{"num_attention_heads": 4, "head_dim": 128, "norm_eps": 1e-05, "rope_theta": 1000000.0, "attn_scale": 0.0884, "tie_word_embeddings": true, "warmup_steps": 200, "schedule": "wsd", "decay_fraction": 1.0}
Each number is 50 + 10 x the weight over its row's rms, rounded and kept within 0 to 99. Layers, rows and columns count from 0. The size before them is the row's rms in percent of the matrix's.

# gate: layer 7 MLP gate, 2048x512, rms 0.0978, rows 1502-1510, columns 0-127
# up: layer 7 MLP up, 2048x512, rms 0.1, rows 1502-1509, columns 0-127
# down: layer 7 MLP down (transposed), 2048x512, rms 0.024, rows 1502-1509, columns 0-127
gate1502 051:50 38 55 42 65 58 56 51 61 48 34 54 42 51 46 47 56 53 40 47 42 39 49 57 43 43 54 54 61 39 47 59 53 28 56 45 67 60 70 75 65 51 55 51 47 48 36 55 62 36 47 57 29 44 49 40 49 34 66 52 62 53 56 54 45 65 45 41 49 39 41 43 26 53 46 38 53 45 42 47 42 52 43 54 46 53 48 40 61 36 48 46 64 49 49 45 43 45 38 50 32 51 59 72 50 50 44 48 48 63 53 40 65 44 69 52 34 42 48 69 74 49 50 52 53 49 41 61
up1502 055:55 61 46 45 31 32 49 38 46 46 63 57 41 46 61 51 49 48 67 51 54 58 41 59 56 59 42 54 44 62 50 42 40 63 51 51 41 41 44 38 26 45 40 49 64 43 53 43 45 58 42 49 55 56 62 70 52 65 46 47 40 40 50 57 52 44 57 53 53 56 49 55 77 38 54 55 53 62 61 58 53 59 49 47 45 57 42 56 45 47 47 52 30 50 58 39 54 52 54 50 51 42 41 37 37 62 57 61 62 42 50 50 42 43 37 43 61 58 49 53 35 52 57 40 43 48 58 47
down1502 061:32 38 35 37 68 51 28 62 66 46 45 48 58 40 48 51 42 48 45 42 49 55 58 41 42 57 68 59 43 42 53 73 58 64 48 48 51 56 36 59 57 57 44 36 38 34 48 52 65 42 58 31 63 55 44 33 40 53 51 64 41 49 47 39 51 61 45 53 51 26 46 62 66 59 51 54 61 49 47 54 79 51 65 49 62 34 46 55 58 48 47 57 67 49 59 63 43 39 54 58 58 58 51 65 50 41 51 44 44 47 53 56 77 54 39 63 57 53 68 44 42 43 53 51 42 57 43 60
gate1503 045:44 34 39 59 58 28 47 41 43 53 57 35 52 49 35 40 51 52 39 58 44 56 47 54 56 37 49 44 55 57 48 43 78 34 45 44 64 28 69 39 39 47 50 36 53 62 61 36 50 36 35 34 63 53 57 41 41 60 63 40 63 52 46 57 45 48 56 72 44 45 55 43 47 47 48 64 62 49 55 48 44 48 48 49 54 66 59 51 55 61 66 60 46 46 48 62 60 54 66 73 58 50 39 52 57 54 50 46 72 54 69 46 61 52 46 50 34 37 48 46 54 54 57 52 49 54 46 49
up1503 038:57 63 59 49 45 56 36 48 36 55 53 72 45 54 45 58 56 46 62 38 52 41 55 34 50 57 28 61 56 46 62 54 41 54 46 49 42 43 20 47 53 52 59 56 56 49 57 61 59 59 52 56 56 38 65 53 61 32 40 45 42 56 64 56 40 45 41 40 40 44 36 55 57 50 56 46 40 67 54 59 54 46 48 38 50 41 48 44 51 47 45 45 43 53 45 33 43 52 30 48 67 44 64 60 47 48 51 47 23 39 46 66 39 43 49 39 38 53 41 73 49 63 72 38 57 44 50 46
down1503 047:43 53 61 38 43 34 45 49 38 53 48 39 41 49 37 59 62 66 69 52 47 52 43 58 60 55 59 50 48 59 67 55 66 44 51 44 54 40 46 37 54 56 65 53 33 53 48 41 54 49 34 60 58 47 48 52 56 60 57 39 44 31 43 61 33 56 69 41 52 54 54 40 66 59 57 52 60 67 72 48 47 47 58 64 36 58 50 50 55 51 57 49 60 55 32 60 56 54 47 57 34 50 50 53 75 62 48 56 51 54 41 62 55 38 57 53 41 57 38 66 68 64 33 36 46 45 33 47
gate1504 032:52 46 47 41 47 63 42 28 62 45 49 44 29 49 40 66 66 50 58 52 60 57 53 58 45 53 61 51 45 63 45 43 64 56 55 41 61 49 42 47 50 43 44 33 52 40 28 57 48 51 42 49 53 60 28 63 31 66 31 73 35 56 57 51 39 53 60 52 55 45 54 56 56 58 59 42 40 55 49 42 67 42 64 50 43 41 37 48 53 34 39 55 47 67 52 47 38 42 51 67 37 59 52 57 57 54 51 65 51 45 48 52 61 52 50 49 32 40 40 52 27 52 68 44 68 44 63 52
up1504 033:61 45 37 30 50 38 57 36 45 45 76 37 41 45 44 47 52 55 41 42 57 57 46 54 55 59 63 58 41 44 52 55 44 43 49 53 51 41 45 60 58 41 65 51 54 48 36 46 51 57 57 52 56 36 60 69 41 59 48 51 51 59 57 61 47 45 63 43 50 65 55 62 50 56 62 45 37 53 45 42 56 51 44 38 43 54 49 33 45 61 45 56 60 54 61 59 53 45 43 31 40 39 63 45 43 52 56 57 31 40 47 40 63 71 51 60 43 47 29 48 43 54 55 47 69 43 51 34
down1504 034:48 29 47 55 45 36 38 44 58 44 49 52 54 47 40 25 34 47 63 56 58 55 34 48 46 60 51 39 39 68 47 53 47 46 52 38 48 56 35 48 42 26 51 50 39 63 52 55 39 50 65 48 35 54 56 57 37 42 62 45 62 61 40 31 61 59 35 40 50 48 38 37 37 39 56 52 59 51 40 44 40 53 59 64 49 48 62 43 77 43 47 36 45 32 41 49 40 51 50 47 69 53 56 50 52 36 50 50 46 38 63 48 46 36 34 53 71 29 61 51 72 36 46 68 43 67 52 49
gate1505 086:54 31 39 59 52 56 39 38 83 60 34 67 41 61 44 49 60 48 48 57 42 44 72 72 54 69 55 51 35 56 64 52 53 27 55 51 48 46 49 66 52 45 55 65 44 51 52 39 54 41 82 59 50 49 51 55 63 53 51 34 38 74 56 48 48 63 46 39 54 59 65 46 55 43 60 56 42 56 56 53 45 38 28 50 53 55 40 35 47 26 46 57 49 44 39 58 53 37 50 50 72 55 55 31 56 39 59 54 47 49 61 51 55 56 61 53 53 56 59 54 31 42 29 35 48 51 43 31
up1505 083:46 62 55 45 40 62 59 53 67 41 37 51 45 46 60 27 36 55 32 51 61 57 57 42 36 62 41 71 55 44 31 40 46 58 75 56 38 59 49 50 67 55 44 42 47 50 62 41 49 45 51 56 50 54 38 56 31 57 31 38 44 48 45 46 56 34 48 55 45 48 41 44 58 44 52 66 68 54 54 43 42 60 60 50 66 50 52 45 52 53 53 42 45 41 47 33 57 47 63 75 41 49 43 62 43 53 58 73 57 48 60 69 45 55 29 51 81 51 47 48 53 44 66 53 40 35 42 62
down1505 090:38 46 55 52 50 42 48 47 52 48 43 64 47 53 37 64 57 45 52 59 49 54 45 75 46 36 45 23 55 43 61 36 46 25 33 43 59 34 65 41 59 47 54 65 40 46 54 41 53 56 51 35 26 53 46 42 49 45 46 54 61 43 53 45 53 53 43 44 46 41 62 64 55 69 32 54 41 44 61 57 59 67 38 47 54 39 51 50 44 39 59 32 39 69 59 56 68 49 62 69 52 58 41 42 42 46 41 26 57 49 66 54 68 63 49 41 59 60 46 45 43 47 40 47 40 55 54 55
gate1506 061:43 41 35 47 62 57 64 52 53 46 48 41 38 66 38 41 60 62 55 58 43 43 51 53 59 61 58 46 38 50 51 36 41 37 58 48 49 56 45 41 50 49 41 35 42 29 44 63 50 47 41 54 41 57 40 48 49 50 62 54 34 56 51 51 57 57 54 29 60 66 28 59 50 35 48 58 52 54 51 42 55 49 55 53 43 33 60 63 37 21 49 41 66 58 54 51 57 49 36 51 54 47 56 64 40 54 43 43 44 57 53 36 55 60 33 73 31 55 50 35 41 65 58 55 62 48 56 44
up1506 059:68 42 52 33 38 40 44 58 63 61 45 50 60 52 44 35 59 27 65 54 36 61 67 45 44 47 43 65 56 52 56 58 55 59 60 44 46 59 58 45 62 57 58 53 47 42 61 38 53 36 48 48 31 68 38 41 59 53 51 63 41 37 45 45 42 44 53 47 47 62 44 35 75 60 65 61 59 33 68 38 49 36 71 56 77 62 41 51 57 71 37 43 44 27 57 42 61 47 58 36 42 31 57 59 46 61 51 62 44 62 58 48 31 56 57 46 64 63 34 52 60 45 49 45 54 69 57 69
down1506 068:42 45 50 48 61 82 40 44 48 47 56 37 43 64 48 53 57 49 49 53 63 47 54 48 45 49 46 50 54 53 47 53 52 61 55 61 64 46 46 40 57 50 44 71 36 46 51 54 63 50 51 57 66 47 49 48 46 54 60 66 59 32 52 37 48 40 56 48 56 46 33 67 50 51 45 49 32 46 53 45 52 58 52 46 38 40 44 60 48 42 35 45 61 57 49 58 77 46 37 61 47 49 51 53 40 51 54 56 58 40 52 60 52 54 47 73 60 49 46 41 44 56 53 56 55 47 34 56
gate1507 072:40 50 42 45 58 60 62 40 45 36 64 69 58 40 46 62 56 58 55 45 30 55 50 40 61 63 56 39 25 48 52 50 63 55 49 51 58 58 58 40 49 46 55 51 42 50 44 59 47 43 59 60 52 41 53 62 60 49 53 36 36 48 47 40 41 35 44 40 63 51 41 40 47 70 58 50 51 57 34 46 33 72 62 22 49 54 75 34 51 74 51 31 31 54 59 57 45 57 47 43 55 43 54 43 35 47 65 41 43 42 52 70 61 50 54 46 52 73 44 61 41 65 74 58 26 56 56 60
up1507 074:36 47 49 46 58 53 63 48 59 44 57 58 64 47 48 47 63 56 54 46 51 49 49 40 52 58 41 41 45 60 57 53 67 59 50 56 54 51 51 37 57 35 50 44 43 33 47 51 53 55 49 54 47 42 54 46 65 40 38 47 63 51 54 32 52 38 45 42 48 59 35 54 52 60 48 54 44 53 32 41 37 80 68 35 50 60 71 38 47 56 41 44 37 46 46 49 54 58 50 40 42 50 67 67 52 39 64 39 47 47 37 68 64 42 37 58 38 63 42 47 42 54 73 47 41 42 49 47
down1507 080:64 54 65 43 35 55 45 28 49 78 43 42 41 51 40 46 26 64 45 45 45 55 56 55 61 48 90 67 54 38 52 40 49 47 36 62 47 54 41 37 41 24 46 53 38 69 57 49 52 48 40 50 51 51 47 67 31 57 63 36 32 49 54 48 44 60 36 75 52 24 67 52 47 53 54 53 53 53 58 44 49 46 61 56 49 52 58 54 50 59 41 55 40 37 67 40 53 32 47 46 46 67 30 56 38 50 57 48 65 56 40 53 43 57 66 48 53 41 51 64 51 54 60 53 44 52 61 52
gate1508 114:58 57 51 35 51 67 46 55 39 41 58 47 69 50 23 47 69 57 55 54 53 44 34 45 54 48 42 44 50 45 34 52 51 41 61 34 47 49 38 49 39 42 49 55 46 37 33 52 62 72 47 52 55 31 64 67 42 53 37 41 49 50 40 49 64 25 46 63 50 39 51 66 51 58 47 45 54 33 62 43 46 50 50 44 49 47 37 54 55 62 54 43 44 45 51 55 37 57 38 56 44 63 33 24 51 72 50 34 61 41 43 34 47 55 43 62 54 51 66 42 50 72 50 54 60 48 47 52
up1508 115:34 50 42 47 52 63 52 60 47 50 41 56 45 68 38 54 40 39 66 46 57 59 56 54 48 46 64 37 63 58 50 43 55 54 48 50 57 63 46 47 55 46 54 31 55 47 60 44 44 51 57 53 69 45 43 51 65 49 43 57 50 48 48 44 43 64 48 42 45 49 35 56 45 47 38 51 71 71 48 42 49 56 49 41 62 47 70 40 46 61 44 63 51 59 62 58 63 62 54 44 47 57 60 52 36 40 42 52 58 60 59 58 40 41 56 39 36 55 41 58 58 42 58 49 52 66 58 56
down1508 117:71 44 52 45 37 63 38 41 54 26 48 59 48 59 32 39 47 40 61 50 60 43 34 55 36 45 73 49 44 41 48 46 50 50 54 53 52 50 25 54 52 76 53 41 56 60 47 37 52 62 57 52 38 64 56 52 47 48 54 57 52 37 55 53 43 52 44 70 54 39 51 54 51 64 61 44 53 52 43 39 40 44 51 50 66 31 51 58 42 47 60 38 47 40 49 55 64 50 47 44 63 52 49 61 57 50 30 45 46 58 44 42 48 44 40 48 56 58 61 63 57 52 43 52 52 54 48 50
gate1509 110:55 57 58 60 53 48 53 64 61 63 60 53 61 54 46 45 57 52 63 75 36 44 47 45 56 61 63 59 80 43 71 42 47 55 54 39 62 43 59 55 60 57 39 57 46 46 43 59 50 39 60 41 41 43 48 38 33 44 51 54 51 59 68 64 54 29 46 51 57 58 45 41 49 49 37 45 49 67 65 47 57 50 55 60 43 69 57 39 58 69 50 42 49 36 59 61 47 48 58 37 50 58 67 56 47 40 51 44 52 58 37 44 51 41 54 44 45 54 54 48 54 54 49 42 62 55 36 41
up1509 110:46 42 49 49 47 60 60 52 42 67 36 38 56 61 56 38 62 60 53 47 34 53 47 56 43 45 59 70 50 43 67 45 55 37 48 52 58 49 41 60 42 48 54 42 49 37 44 53 28 29 64 65 39 40 34 39 43 41 62 60 45 55 68 57 41 27 67 81 57 28 46 47 60 45 58 44 57 58 53 42 39 70 52 56 59 52 50 54 49 64 46 38 55 57 49 45 53 67 50 73 59 38 47 58 40 42 53 68 61 52 55 46 50 46 46 58 47 52 63 57 45 53 65 53 51 31 60 34
down1509 110:49 60 57 50 47 34 71 56 53 37 43 55 60 37 53 44 39 48 50 49 55 46 39 49 61 45 56 37 75 43 55 33 51 45 53 39 56 52 41 42 43 49 47 40 49 56 57 45 56 54 51 67 54 69 58 67 40 50 54 48 60 56 54 53 47 64 59 37 50 49 72 39 31 75 58 63 57 47 68 52 23 54 65 51 51 56 44 48 58 46 38 48 44 58 48 72 53 52 52 40 49 69 45 61 62 44 37 37 49 31 36 62 63 49 46 59 39 43 37 44 34 61 34 44 35 57 53 53
gate1510 149:51 48 46 41 59 52 33 28 41 64 59 63 50 57 48 41 62 49 53 61 49 43 43 61 48 49 57 52 44 69 54 76 55 40 60 47 55 50 47 43 61 54 55 49 38 39 50 53 38 53 42 56 39 52 50 63 53 38 48 37 58 63 55 50 36 45 49 43 54 44 53 53 56 54 46 54 40 47 57 37 49 57 57 55 58 53 76 47 79 67 42 44 43 42 37 28 36 44 27 46 41 65 51 42 41 59 21 33 53 51 60 54 42 58 47 35 54 39 49 54 47 45 26 43 55 47 44 61